Weights of a small transformer language model.
Size: 21 layers, vocabulary 16384, 59.5M parameters.
Architecture: RMSNorm before each block, learned positions, no biases in attention or MLP, untied embeddings, local attention windows, an embedding shortcut, skips across layers.
Training: a variant of Muon for these matrices, 414M tokens, 13139 steps.
Each number is 50 + 12 x the weight over its row's rms, rounded and kept within 0 to 99. Layers, rows and columns count from 0. The size before them is the row's rms in percent of the matrix's.

# up: layer 13 MLP up, 1536x448, rms 0.221, rows 981-1033, columns 64-127
# down: layer 13 MLP down (transposed), 1536x448, rms 0.114, rows 981-1032, columns 64-127
up981 100:40 44 25 64 62 49 49 50 40 42 65 47 53 71 59 71 38 49 58 60 72 61 47 52 43 45 52 51 52 29 51 56 59 72 57 59 49 59 49 52 50 30 47 45 16 32 50 64 51 61 44 47 42 36 45 39 44 49 39 57 43 47 46 55
down981 104:48 39 39 50 50 48 70 67 51 65 48 43 55 44 40 37 46 71 60 55 34 65 54 47 54 43 50 68 81 45 47 60 47 64 57 50 61 39 60 47 67 36 45 59 56 68 40 47 33 61 51 51 36 36 57 70 50 61 52 65 44 53 58 54
up982 099:71 50 51 32 50 42 36 77 32 45 66 34 37 71 33 44 39 75 22 63 42 52 41 48 74 69 36 51 45 41 50 54 64 31 66 49 62 63 57 33 41 41 75 60 54 53 59 64 68 55 43 36 51 66 51 29 55 67 38 72 36 45 63 63
down982 092:47 51 67 48 47 49 64 49 56 62 35 53 78 59 77 37 50 67 69 63 60 74 70 52 54 60 63 41 20 42 49 47 45 35 45 34 62 52 41 47 42 40 50 49 46 64 69 31 61 60 56 35 57 30 61 54 45 46 41 60 59 43 38 70
up983 104:34 45 46 58 63 37 53 52 50 44 63 51 41 41 47 55 54 57 48 56 34 46 51 42 50 56 50 32 54 18 27 26 65 38 48 24 35 43 43 38 62 28 77 51 20 43 45 33 53 60 24 47 63 58 45 36 44 73 35 61 71 50 71 64
down983 104:58 52 56 49 47 50 31 47 29 43 50 46 75 59 53 38 61 61 61 51 62 54 56 55 43 57 44 50 43 57 49 44 55 46 58 67 37 23 60 32 47 55 49 42 43 51 25 33 37 42 65 66 63 44 51 30 20 45 58 57 58 62 63 35
up984 104:39 45 40 51 63 40 52 63 60 60 67 44 40 37 51 40 62 49 61 77 50 21 56 22 58 28 43 71 68 66 72 43 53 67 48 61 37 53 43 37 61 49 62 50 70 64 34 48 59 37 59 50 59 53 59 43 42 50 51 63 32 46 43 50
down984 099:65 38 37 54 54 53 67 47 58 46 09 47 51 33 57 72 59 61 46 87 39 42 40 54 53 63 52 30 23 39 59 59 45 61 50 67 59 47 55 54 41 48 31 30 33 39 53 42 29 51 58 67 38 49 60 49 51 63 43 55 40 64 60 59
up985 089:45 62 58 42 57 63 69 60 40 57 53 30 41 60 60 47 51 49 59 51 53 54 43 56 55 56 60 39 47 65 46 42 57 50 33 43 50 45 50 52 28 49 59 43 49 28 45 41 50 60 53 62 50 52 57 51 37 37 65 34 47 55 50 38
down985 095:46 66 55 48 45 50 55 32 50 19 39 58 55 48 42 43 34 76 54 57 50 55 60 56 54 60 42 63 56 68 56 57 65 41 73 65 66 61 48 71 35 74 53 48 33 66 37 36 41 31 40 64 46 63 61 42 62 74 49 59 37 55 42 40
up986 102:40 64 49 43 50 62 54 63 40 61 65 40 55 34 59 46 65 67 45 57 57 68 58 63 47 52 55 54 50 46 52 39 20 40 58 51 37 37 68 69 22 68 59 51 61 58 64 48 35 59 32 45 46 40 38 46 27 53 43 64 67 60 28 47
down986 097:48 53 60 56 53 35 55 36 48 50 50 15 64 30 41 46 53 44 61 52 47 38 43 52 55 50 33 61 51 58 60 59 46 46 59 50 48 52 27 59 65 61 58 28 39 38 44 53 60 47 33 56 49 29 46 73 66 39 55 43 54 45 55 44
up987 104:47 61 43 51 41 59 43 23 29 68 37 43 31 37 56 41 61 45 74 65 32 54 41 54 59 46 36 65 50 73 53 70 57 42 41 55 46 52 52 51 59 40 33 42 41 45 53 55 46 73 52 68 47 48 57 67 46 50 41 46 76 67 43 65
down987 099:21 46 58 39 61 26 64 41 28 62 50 45 34 65 29 45 45 48 51 43 83 42 44 45 43 70 49 55 64 63 31 67 41 34 56 47 55 41 50 36 50 32 35 47 47 57 42 51 68 57 30 60 62 41 54 26 45 55 53 55 32 49 52 49
up988 101:66 49 44 38 57 69 21 40 63 63 48 47 56 68 53 43 37 57 54 72 33 67 64 56 37 27 76 74 59 44 75 49 29 26 41 50 60 27 45 52 47 33 59 44 46 46 47 50 40 67 48 49 64 51 54 47 43 53 45 63 49 27 38 65
down988 101:61 55 43 58 77 57 42 57 50 53 54 48 56 38 47 50 36 24 54 54 60 63 34 38 49 42 50 40 53 38 57 45 33 50 61 41 53 39 55 44 45 46 41 65 46 35 36 51 66 45 42 26 52 57 56 50 47 52 56 64 56 45 42 32
up989 103:24 73 48 20 32 63 66 23 56 46 70 37 50 59 77 32 58 41 36 31 49 38 50 56 52 53 33 57 49 40 65 40 42 56 57 54 53 65 46 39 45 34 51 70 47 43 47 43 71 49 37 56 48 41 65 61 40 69 57 38 43 48 52 49
down989 108:56 42 62 58 58 53 70 39 68 43 52 41 53 25 47 59 61 65 65 25 56 43 60 56 48 48 43 59 49 14 31 33 33 57 65 47 39 53 65 33 56 29 79 51 45 46 49 55 58 58 39 65 40 50 45 87 39 59 49 45 39 45 39 48
up990 098:52 63 38 41 46 60 58 36 35 59 48 61 60 41 56 51 69 52 53 55 49 44 41 47 48 51 47 42 42 54 44 55 44 63 32 45 49 51 50 41 54 54 63 48 42 36 48 45 36 47 39 57 52 49 50 48 42 56 65 43 54 58 49 44
down990 099:53 41 64 46 60 51 46 47 55 26 49 56 30 41 59 53 59 57 38 56 49 43 41 64 51 74 55 37 51 64 39 57 55 54 41 63 64 45 60 53 35 54 50 24 63 42 45 29 46 64 70 56 67 35 61 57 47 39 49 54 56 66 39 35
up991 107:39 62 47 67 45 46 31 48 40 61 57 63 58 63 27 53 58 59 38 44 45 41 28 67 68 46 42 43 64 32 51 30 38 17 68 64 44 48 52 72 51 18 36 53 52 50 59 51 35 41 56 71 59 45 46 36 35 35 48 49 47 23 61 79
down991 106:39 48 54 64 44 60 38 47 48 50 42 61 47 29 48 50 38 66 39 53 54 50 51 40 42 47 60 45 47 54 56 42 59 49 62 53 48 56 47 62 48 57 48 44 39 65 53 55 41 46 60 38 54 60 65 55 56 61 50 63 63 27 65 48
up992 096:33 29 47 46 47 57 41 82 64 34 62 49 63 60 61 43 45 34 57 49 46 72 48 55 55 59 56 48 67 30 44 34 55 30 70 29 58 36 44 55 50 39 37 55 78 46 38 46 64 44 65 57 41 57 60 47 53 65 47 45 52 37 34 43
down992 101:46 35 35 45 68 35 50 40 60 58 49 62 58 59 74 56 49 57 49 33 63 53 36 29 49 35 64 33 66 34 48 53 47 53 75 47 24 41 51 49 61 50 46 41 49 66 69 55 49 67 49 72 39 39 52 55 45 31 35 49 26 25 51 42
up993 100:54 60 63 58 56 63 34 44 61 35 55 40 42 55 61 43 61 53 52 59 31 68 48 62 24 70 54 38 53 40 56 53 48 35 42 35 58 54 60 55 58 59 38 37 47 48 61 33 44 59 46 48 41 60 32 36 52 55 52 62 56 58 50 69
down993 097:29 68 34 43 55 33 49 55 54 51 46 63 47 51 21 23 37 42 34 56 46 48 41 47 39 48 64 49 51 53 42 57 51 48 34 48 80 55 27 40 42 57 39 73 47 62 30 63 31 52 52 23 57 64 46 54 52 18 50 66 53 80 44 44
up994 096:41 40 46 58 57 37 40 52 41 51 56 09 73 42 40 40 30 31 46 56 40 54 43 62 45 39 55 30 71 56 52 47 42 46 48 71 51 55 57 36 59 46 56 62 55 38 39 51 25 61 73 71 49 53 48 67 44 60 59 55 67 56 42 38
down994 096:44 49 54 56 66 33 47 34 54 55 54 59 61 52 36 65 52 55 36 57 48 41 52 42 36 72 39 43 52 55 48 62 44 59 31 33 63 53 33 59 70 40 56 66 60 53 47 44 51 43 51 29 59 56 66 60 43 53 63 47 60 38 42 39
up995 097:32 47 16 47 48 44 44 57 72 43 49 75 54 32 54 39 39 39 22 39 41 42 55 51 63 59 48 40 68 51 73 49 56 62 44 48 76 48 50 23 46 48 57 51 45 56 73 57 49 51 52 68 37 43 46 54 62 46 48 44 36 62 59 65
down995 095:70 80 46 74 61 42 53 33 34 47 47 33 63 51 54 63 35 27 46 53 49 27 53 63 55 39 50 60 51 50 56 54 26 32 38 67 55 69 41 47 53 56 29 51 59 46 46 36 30 54 18 70 59 41 40 45 55 57 53 41 35 43 59 58
up996 095:68 60 55 44 51 40 63 48 58 62 32 38 67 44 41 52 44 48 36 55 29 48 68 38 51 49 42 49 35 70 43 56 53 39 49 37 61 58 40 53 56 39 65 48 34 48 40 61 62 72 42 68 60 33 75 40 58 55 70 45 50 51 40 48
down996 102:58 37 56 46 50 63 51 59 65 10 42 46 44 30 45 56 40 54 41 50 52 55 55 53 68 49 69 31 33 30 62 56 59 33 51 79 48 53 43 54 51 34 40 28 67 39 55 41 70 45 51 39 34 43 53 46 69 58 60 41 27 63 53 51
up997 093:53 51 38 57 28 54 44 42 37 42 34 48 52 39 26 53 63 40 46 46 51 56 34 43 38 39 39 68 48 40 57 74 52 47 64 73 53 55 37 61 65 53 46 53 37 64 53 27 44 63 49 53 59 42 31 50 52 51 50 53 43 41 52 67
down997 096:31 66 47 38 34 39 67 54 64 64 44 48 41 31 36 44 42 33 69 39 43 50 48 63 59 60 63 40 44 65 67 34 69 65 38 46 44 50 61 43 24 54 46 37 48 41 59 24 46 44 60 53 57 42 52 53 58 33 50 50 62 49 54 42
up998 102:41 28 48 67 42 42 52 46 57 40 33 41 62 47 69 56 51 39 39 24 42 59 64 40 44 35 57 38 37 42 57 22 67 44 43 51 63 39 65 48 51 50 82 56 57 29 42 41 66 35 49 51 56 46 45 50 55 63 37 50 64 40 37 36
down998 098:37 34 53 56 53 63 41 29 60 59 37 34 22 48 57 56 54 25 62 38 39 39 42 32 70 49 42 49 63 31 58 70 47 34 54 65 56 58 53 52 57 61 51 47 58 50 45 46 45 62 28 61 75 56 40 38 39 41 26 47 57 49 45 37
up999 095:74 43 43 48 30 30 59 68 46 60 62 39 39 58 63 53 50 37 22 63 59 38 63 84 62 54 19 45 37 57 53 56 63 47 46 43 62 67 64 50 49 56 32 46 50 47 65 62 29 46 61 39 36 76 46 64 72 53 55 13 45 50 51 56
down999 095:55 53 56 61 50 57 49 37 58 53 63 47 51 59 57 53 61 43 55 45 70 65 46 40 50 45 49 65 59 53 54 39 46 56 44 56 48 35 31 42 47 15 44 35 50 61 62 29 64 52 54 38 63 43 30 36 62 41 66 36 21 59 42 77
up1000 097:26 51 34 41 55 34 65 53 49 46 36 30 27 62 58 38 34 48 46 29 48 48 30 55 41 52 52 43 46 76 49 48 46 59 58 43 36 41 50 66 28 43 53 44 35 68 35 46 45 59 74 59 52 42 77 42 53 59 60 38 24 54 45 61
down1000 098:59 66 52 60 52 55 37 77 76 53 44 15 68 57 47 51 50 58 64 64 45 78 48 45 41 45 59 23 40 15 54 61 29 41 41 40 64 40 64 31 51 60 56 65 56 66 47 63 52 42 19 67 45 46 57 54 58 56 41 64 45 53 32 25
up1001 114:56 50 52 36 48 59 61 68 46 29 37 53 56 41 31 41 74 46 50 37 42 63 49 67 57 40 46 52 44 44 37 29 53 42 27 44 64 48 42 70 59 53 46 55 77 38 55 61 55 54 39 33 59 48 63 68 68 43 49 38 47 50 37 51
down1001 107:44 55 48 53 34 62 45 37 49 11 61 63 60 71 49 43 61 43 49 42 64 43 46 43 60 25 42 23 59 31 45 45 52 45 53 44 39 51 61 76 56 42 51 36 58 50 60 36 50 46 42 54 39 30 57 72 50 48 55 33 55 63 73 60
up1002 095:49 55 34 38 48 50 47 65 53 52 48 43 55 29 47 54 44 44 33 67 66 38 54 47 58 39 22 51 49 78 64 43 51 59 43 64 36 61 72 60 57 56 35 47 39 62 68 59 64 56 51 53 55 63 63 46 51 50 63 58 59 44 48 44
down1002 096:55 49 40 45 48 61 50 37 59 43 54 63 52 54 23 55 31 55 70 46 34 46 52 48 41 52 48 60 71 38 48 68 57 47 67 76 58 60 43 46 41 33 66 48 38 67 60 64 47 29 57 40 39 70 37 63 54 36 44 59 39 76 45 66
up1003 107:46 60 31 60 28 60 51 52 40 52 55 58 45 62 49 23 42 77 43 50 42 56 45 60 53 36 54 50 51 51 49 54 81 85 62 59 65 51 45 68 47 38 24 38 34 58 48 57 28 67 59 68 34 40 70 56 44 60 53 53 70 42 49 49
down1003 104:80 32 37 54 51 32 43 56 34 56 60 57 34 64 43 53 36 51 67 47 59 52 46 67 46 46 56 51 54 43 30 69 56 59 30 42 37 43 49 38 54 55 24 34 48 54 55 52 29 30 53 41 46 52 63 52 38 37 54 56 64 51 59 43
up1004 101:38 57 48 60 25 48 48 40 43 57 59 48 50 49 45 43 66 55 56 62 47 23 50 33 68 43 35 46 43 46 68 35 57 60 26 65 34 73 27 44 41 39 45 56 60 63 60 53 41 57 61 45 54 41 35 43 58 60 57 72 84 58 50 43
down1004 103:56 51 54 55 77 67 21 69 40 45 56 52 41 33 57 36 52 28 52 66 63 65 50 62 29 54 60 54 47 54 52 56 45 50 53 60 19 59 72 49 63 79 50 44 38 76 46 42 58 57 46 77 59 42 69 46 42 31 55 40 53 41 53 60
up1005 110:23 49 49 50 37 51 38 46 52 51 45 54 44 56 37 54 45 54 52 48 41 58 62 52 38 58 53 58 70 44 28 37 71 51 32 39 33 66 43 52 44 29 61 32 30 67 56 28 61 60 64 41 56 35 47 37 43 54 54 47 76 50 68 65
down1005 115:35 55 54 30 29 65 30 68 63 45 58 47 47 50 55 37 46 54 45 75 62 50 61 28 44 47 41 67 58 51 59 67 49 65 40 58 47 36 37 47 56 69 40 37 63 60 60 54 47 64 56 42 38 43 61 47 31 55 49 72 62 64 72 45
up1006 099:38 61 64 47 59 73 46 58 58 55 39 57 45 47 70 42 43 44 36 26 65 46 55 47 34 54 30 42 52 47 48 48 72 48 66 63 66 69 55 60 26 83 40 68 44 46 41 56 61 45 57 41 70 38 55 42 63 53 52 51 72 45 35 45
down1006 095:45 48 46 51 58 35 47 71 64 69 54 55 70 48 68 60 44 52 56 41 49 26 37 38 53 43 47 59 62 44 26 47 28 42 58 56 38 73 48 32 26 57 25 52 57 51 51 54 26 56 26 49 61 67 38 57 51 31 68 42 54 62 52 60
up1007 103:60 56 27 56 38 42 56 45 46 45 44 58 50 54 29 29 61 51 43 36 43 57 65 36 42 56 60 27 43 42 38 73 32 46 51 43 48 63 24 42 44 49 66 26 26 55 48 43 61 78 35 55 46 46 59 38 56 79 12 59 40 58 54 18
down1007 103:54 57 35 42 45 62 66 29 49 47 43 49 57 37 83 50 34 58 50 32 65 39 68 49 54 58 36 41 47 58 49 49 66 36 50 57 61 61 53 34 57 47 51 60 60 51 44 56 41 35 65 58 57 38 33 35 54 57 45 47 44 72 39 44
up1008 096:44 62 78 64 31 50 57 61 36 42 28 35 34 52 63 63 56 53 41 56 50 68 56 39 41 29 57 42 40 51 54 48 64 38 57 56 58 44 46 56 54 75 68 56 38 46 40 57 60 52 68 43 54 66 57 36 56 72 69 33 42 50 46 55
down1008 102:53 82 40 45 45 46 36 58 49 51 64 34 24 64 44 53 54 70 49 71 32 60 59 66 60 46 46 76 49 66 58 40 39 60 47 66 51 51 47 36 42 45 32 44 47 55 62 35 42 46 45 42 49 43 50 52 75 48 57 42 44 39 57 34
up1009 104:44 67 48 26 35 49 54 65 44 45 52 44 59 75 42 43 70 57 28 66 80 40 58 25 32 53 58 72 61 20 52 50 39 52 38 46 65 69 35 38 76 59 82 60 39 58 55 62 48 60 48 54 46 58 48 40 64 38 52 56 58 28 38 44
down1009 100:41 64 62 27 45 48 45 39 63 64 49 39 37 40 52 33 45 38 64 61 45 56 48 29 47 54 25 55 39 38 56 45 49 55 48 48 48 38 47 51 38 54 53 48 27 58 47 58 59 45 48 66 68 32 56 49 31 64 53 51 55 39 39 55
up1010 097:56 67 52 54 39 35 30 33 73 50 63 58 63 41 29 51 52 51 36 50 47 42 75 53 45 58 57 37 55 59 57 58 63 51 52 32 63 50 61 58 54 35 53 42 59 24 58 29 46 65 53 45 51 47 43 56 50 44 29 57 51 51 39 55
down1010 101:37 33 51 36 24 44 52 31 58 67 48 41 76 31 69 56 79 47 67 58 57 30 38 58 34 69 56 67 50 56 72 54 64 54 36 53 44 67 54 56 63 48 28 47 40 58 47 63 43 48 53 68 63 52 37 42 35 70 49 37 52 52 53 58
up1011 105:59 41 70 52 54 66 56 47 41 59 37 29 62 36 51 38 46 35 49 54 37 62 59 72 60 63 60 50 47 52 42 54 46 20 43 82 50 51 47 41 51 40 46 46 38 36 35 50 39 75 57 48 60 41 45 39 44 52 59 35 44 54 55 66
down1011 100:52 78 60 48 37 46 66 56 39 40 47 66 37 68 50 38 59 73 57 45 59 52 24 48 62 50 58 46 44 56 51 37 51 33 26 51 50 43 41 54 47 58 51 57 64 59 55 56 53 50 40 47 62 38 28 55 57 57 54 47 60 40 39 28
up1012 090:50 73 45 43 54 61 36 48 44 51 41 39 40 47 46 47 61 49 49 42 57 42 41 54 70 45 30 69 49 23 66 49 54 32 45 68 59 35 46 52 49 67 52 36 47 48 74 55 48 30 50 42 40 43 46 54 38 60 42 57 43 62 48 34
down1012 098:57 59 44 44 64 32 47 34 49 57 41 55 52 49 41 63 56 32 45 36 50 32 37 44 65 61 53 49 67 33 53 72 71 58 45 57 28 53 61 54 46 40 45 52 37 62 39 46 38 53 58 44 42 50 51 54 83 34 65 59 31 63 35 54
up1013 101:59 32 54 56 55 57 48 67 51 56 52 58 28 61 44 38 67 46 52 73 42 30 60 33 48 46 51 58 40 46 53 45 64 67 54 47 39 58 56 57 58 39 67 75 43 59 61 63 51 76 53 50 63 42 64 63 56 32 47 44 39 45 43 42
down1013 104:40 44 36 35 43 78 27 58 66 76 36 41 65 56 35 53 60 58 65 36 33 21 44 49 53 41 42 42 69 46 66 35 55 63 55 52 59 39 45 43 63 36 55 62 41 58 65 68 49 45 61 51 57 58 63 58 56 50 49 60 51 47 35 32
up1014 088:46 46 50 51 42 58 70 48 44 74 42 53 52 58 68 69 61 59 23 65 61 29 56 50 53 53 27 57 61 56 55 38 52 68 50 51 45 47 34 38 63 46 56 44 60 45 39 50 45 57 66 65 44 39 56 57 59 59 41 54 52 41 53 52
down1014 101:44 42 52 51 53 40 61 78 16 40 43 67 56 23 40 60 35 33 48 40 81 55 46 42 50 44 36 69 46 48 46 50 37 69 42 62 50 53 49 58 53 53 41 48 30 45 64 30 45 57 57 41 38 53 76 49 38 63 39 55 38 52 45 63
up1015 097:44 32 48 40 50 65 57 42 50 63 37 36 56 53 63 66 61 53 41 65 61 55 34 64 70 60 18 47 41 38 45 20 58 37 62 55 76 61 58 69 27 40 48 42 47 49 39 47 66 48 34 61 41 31 36 39 45 53 56 46 54 41 43 61
down1015 097:27 48 50 50 67 30 31 45 42 48 54 47 55 34 55 43 46 50 57 37 57 71 67 57 81 46 53 55 51 51 64 54 51 33 43 57 25 36 61 57 51 38 65 34 21 46 42 36 52 61 54 71 77 65 50 69 49 46 38 49 53 60 36 41
up1016 103:63 55 63 50 53 53 57 42 55 45 45 36 57 45 45 34 51 71 47 63 34 42 57 49 49 52 58 75 43 45 73 33 63 23 36 38 58 30 50 42 51 71 48 57 42 66 52 38 80 44 57 22 53 39 54 23 50 44 51 31 54 49 49 62
down1016 101:41 30 63 54 69 49 53 53 56 36 60 35 63 39 43 33 56 51 59 63 50 49 45 58 25 46 38 55 55 61 52 60 69 46 49 45 61 62 49 49 56 46 37 49 41 46 38 93 42 39 41 64 52 46 71 53 50 62 59 45 56 26 59 57
up1017 107:38 55 36 78 55 43 35 64 36 80 40 50 60 57 44 63 47 69 51 51 68 50 49 57 62 69 43 75 44 41 57 55 43 46 51 50 65 43 49 42 30 64 65 45 55 37 36 54 45 60 44 56 48 55 79 43 45 45 59 60 50 46 49 54
down1017 104:64 65 57 72 56 73 52 74 44 63 44 44 47 42 39 51 62 31 61 68 72 57 53 37 42 66 59 63 44 52 62 19 68 38 33 42 53 48 47 42 48 64 53 45 52 50 40 46 61 54 73 69 35 54 59 57 38 37 35 59 57 47 83 49
up1018 086:37 41 58 45 37 56 41 48 58 64 57 45 47 63 57 39 61 53 30 36 68 49 53 52 41 63 49 61 41 57 52 45 63 59 58 27 33 46 48 59 71 55 49 56 64 49 72 60 58 48 43 62 70 38 82 42 60 83 46 58 50 53 44 46
down1018 096:56 55 58 39 55 41 62 48 33 59 66 23 80 46 65 54 39 43 49 37 54 54 45 71 49 45 44 45 56 77 33 69 53 52 47 49 57 36 48 22 47 51 58 53 53 57 46 60 27 44 62 60 57 38 67 46 48 44 64 62 68 43 49 28
up1019 104:51 65 51 69 68 64 33 59 41 48 49 55 47 60 60 47 50 47 52 46 35 59 43 46 67 59 76 41 32 48 71 49 61 64 53 58 46 40 47 45 39 62 37 44 48 67 73 50 68 47 58 57 53 43 38 46 42 36 63 21 57 44 51 39
down1019 103:58 57 38 52 60 54 46 70 43 35 59 76 52 41 38 46 45 67 52 54 35 31 42 54 59 35 33 62 52 45 39 53 43 31 39 51 59 50 39 39 65 46 49 48 59 54 51 62 50 50 39 48 61 45 51 42 60 57 53 47 54 58 48 38
up1020 118:75 56 59 55 43 69 38 50 53 64 32 35 49 48 48 33 40 58 51 29 44 53 56 52 54 64 62 68 67 43 47 42 45 50 30 52 62 41 56 39 65 53 43 51 45 68 43 50 49 40 25 30 53 47 46 48 47 46 45 47 64 50 64 53
down1020 104:38 19 43 53 72 70 65 33 56 60 53 61 38 52 46 33 44 52 50 53 38 51 59 52 43 46 68 49 55 43 48 67 58 43 61 39 61 36 42 57 39 53 61 66 65 33 51 59 39 59 58 67 53 62 27 38 53 63 59 37 53 43 63 48
up1021 103:43 57 53 48 66 58 29 47 54 40 59 64 68 55 49 60 47 46 44 55 72 49 52 52 36 47 53 69 65 56 40 56 56 43 54 55 50 44 52 64 77 49 47 62 54 68 54 55 64 61 52 56 72 62 48 39 46 49 59 40 41 48 52 63
down1021 101:58 42 67 57 38 50 42 49 50 35 47 61 48 31 60 49 39 40 48 57 35 41 42 37 50 29 59 54 58 58 35 44 45 57 59 50 67 27 54 65 39 46 32 49 27 56 40 18 39 70 32 53 58 41 33 48 52 71 53 47 51 47 62 45
up1022 105:61 50 32 80 44 46 32 54 39 47 41 31 47 59 49 54 36 59 48 49 52 41 66 63 54 29 52 46 33 45 48 50 32 41 52 56 43 60 46 83 52 58 50 37 25 38 42 56 71 55 64 57 60 30 37 48 55 46 53 57 50 49 46 48
down1022 102:44 58 46 48 46 54 48 49 70 19 61 51 57 44 50 59 51 36 47 49 51 30 69 41 51 39 41 53 43 44 81 36 51 51 45 38 55 26 75 84 34 39 49 44 44 51 51 46 67 51 49 56 37 27 53 55 53 37 58 65 50 42 64 41
up1023 102:51 63 62 74 60 66 49 48 27 67 48 51 45 51 36 43 58 52 74 44 37 53 46 62 46 56 64 50 48 57 66 45 59 58 40 46 36 38 52 52 46 49 80 55 23 46 34 52 66 42 65 37 66 64 39 49 55 31 48 58 45 35 50 38
down1023 098:21 41 44 44 37 32 37 65 66 46 41 48 35 69 58 61 46 46 57 35 66 44 66 54 50 65 63 58 42 49 30 73 44 54 34 63 64 64 40 32 34 51 69 46 52 52 64 65 59 45 39 56 43 34 54 57 80 63 70 59 47 80 65 47
up1024 105:68 46 34 61 61 24 44 31 46 49 43 60 45 54 60 41 43 64 36 60 49 49 50 71 30 29 51 52 49 26 55 53 43 33 59 60 44 39 76 45 68 52 54 45 58 60 44 50 44 68 71 66 44 27 71 17 39 50 41 44 54 50 34 70
down1024 101:54 46 42 51 46 53 56 68 52 57 66 51 76 58 24 44 59 35 48 26 47 56 46 69 54 45 36 66 42 55 37 62 54 63 40 42 64 39 71 59 61 34 70 67 44 61 52 40 49 46 50 54 61 42 50 58 39 67 37 59 42 28 30 62
up1025 099:61 31 65 44 32 36 32 50 63 42 54 49 46 38 73 55 39 55 58 37 48 47 45 34 39 52 60 60 48 39 61 55 34 62 39 36 28 52 33 64 57 55 57 72 39 58 56 24 39 51 65 51 64 77 60 57 55 49 56 67 60 49 37 52
down1025 099:55 47 27 53 62 54 38 55 48 40 36 41 34 51 46 37 52 47 34 57 54 54 70 49 49 55 59 49 50 63 58 64 45 51 63 27 50 42 63 54 52 31 51 55 44 67 49 76 37 40 46 65 56 35 49 75 57 44 29 55 44 25 44 61
up1026 097:58 46 50 40 43 55 51 42 56 34 56 39 36 54 37 77 57 55 60 49 50 36 40 54 37 37 69 49 46 73 52 46 51 50 41 34 50 30 19 48 54 52 62 49 57 42 62 42 56 59 66 59 63 29 59 82 53 50 52 50 40 61 65 45
down1026 100:58 55 61 55 58 74 57 49 49 39 68 61 52 49 36 53 53 58 61 48 45 50 51 53 42 58 38 56 28 61 43 55 58 55 48 57 40 29 48 49 44 48 69 43 30 65 51 70 46 37 65 35 67 52 53 39 37 32 66 64 51 46 48 63
up1027 110:60 49 36 63 47 29 52 48 64 55 39 33 42 66 44 53 83 42 44 60 61 58 49 48 34 40 54 67 75 46 46 55 41 53 64 53 85 61 53 54 37 49 52 58 68 58 53 57 42 59 46 38 53 40 41 52 44 39 54 49 43 51 21 60
down1027 103:64 34 33 48 59 25 57 35 58 56 46 44 35 72 64 49 51 42 50 53 58 40 76 39 47 65 51 46 40 28 52 42 52 42 46 56 47 60 63 44 50 40 49 50 47 29 48 55 57 45 49 51 42 33 28 59 62 52 56 52 22 64 56 33
up1028 106:55 37 37 42 22 32 61 42 50 37 65 51 53 49 64 57 46 60 20 43 34 24 51 46 38 53 45 49 47 45 55 57 49 57 63 72 67 39 46 55 73 35 40 67 50 55 61 48 51 58 43 46 54 74 45 46 29 59 37 41 48 52 44 42
down1028 109:39 45 45 30 53 57 63 42 75 55 59 57 32 49 55 46 49 34 27 35 35 41 55 65 56 53 41 48 43 57 44 33 54 48 43 46 50 34 51 43 50 51 66 62 56 54 60 53 41 62 56 69 59 52 68 50 38 50 66 38 39 56 44 53
up1029 117:37 48 28 50 62 59 53 47 40 51 53 52 48 70 51 51 42 28 53 38 62 60 48 63 27 62 44 39 59 48 63 40 62 46 43 51 48 45 37 27 75 34 43 40 64 51 56 41 54 51 45 46 51 72 28 49 26 65 45 50 72 62 60 41
down1029 109:60 36 54 53 57 52 47 23 47 40 52 57 59 57 50 74 55 59 45 59 44 64 44 73 63 52 55 55 41 57 50 48 36 66 59 59 40 54 35 27 58 65 57 30 46 32 49 37 50 57 34 64 62 31 28 58 36 35 40 46 41 41 56 50
up1030 100:39 50 16 33 51 63 48 62 55 54 35 73 55 62 52 57 39 38 45 41 44 55 28 50 44 46 33 64 61 48 79 38 35 45 76 42 64 39 61 40 36 57 61 61 30 83 60 55 58 66 61 46 50 41 75 38 39 33 71 58 57 41 29 58
down1030 098:49 61 80 49 53 51 23 42 37 54 34 48 45 51 18 56 47 34 62 57 46 39 41 76 50 38 61 35 47 60 25 33 45 57 38 47 61 64 35 69 45 55 57 64 33 50 36 43 53 47 21 49 61 68 25 53 64 41 56 50 37 63 51 49
up1031 095:32 43 76 75 34 59 35 72 53 66 44 39 63 47 60 45 57 49 47 61 53 51 37 45 54 58 33 51 47 58 58 43 48 49 55 38 63 44 37 53 47 57 34 57 63 48 66 22 49 47 42 48 37 52 28 33 52 42 73 45 63 42 47 68
down1031 101:63 49 38 20 27 36 53 29 36 45 64 36 23 63 61 55 61 46 64 51 56 27 67 48 27 32 57 64 68 86 48 65 13 68 66 52 69 46 67 62 52 33 52 53 40 56 69 41 42 65 51 59 67 50 32 53 61 60 51 28 33 49 55 27
up1032 100:39 43 25 37 45 68 50 41 66 65 63 54 74 38 37 62 41 39 55 44 51 31 37 46 47 20 59 63 30 54 38 45 42 50 64 75 46 38 29 79 55 72 35 53 43 35 31 57 59 68 26 60 47 45 29 48 31 56 39 64 53 29 49 44
down1032 100:37 33 49 49 41 51 67 38 40 66 48 43 59 45 61 50 45 35 63 46 43 62 32 47 51 50 46 42 40 37 54 71 58 45 56 29 41 58 42 72 34 34 48 69 46 49 59 27 59 43 56 54 46 40 48 44 60 65 52 51 64 46 54 28
up1033 104:66 48 50 35 38 41 50 45 50 50 59 39 48 46 41 50 59 59 54 43 37 33 55 66 31 50 43 68 43 49 53 36 54 58 48 46 35 53 67 75 56 42 52 58 45 61 29 78 45 34 58 42 40 55 49 46 47 48 42 61 44 24 57 44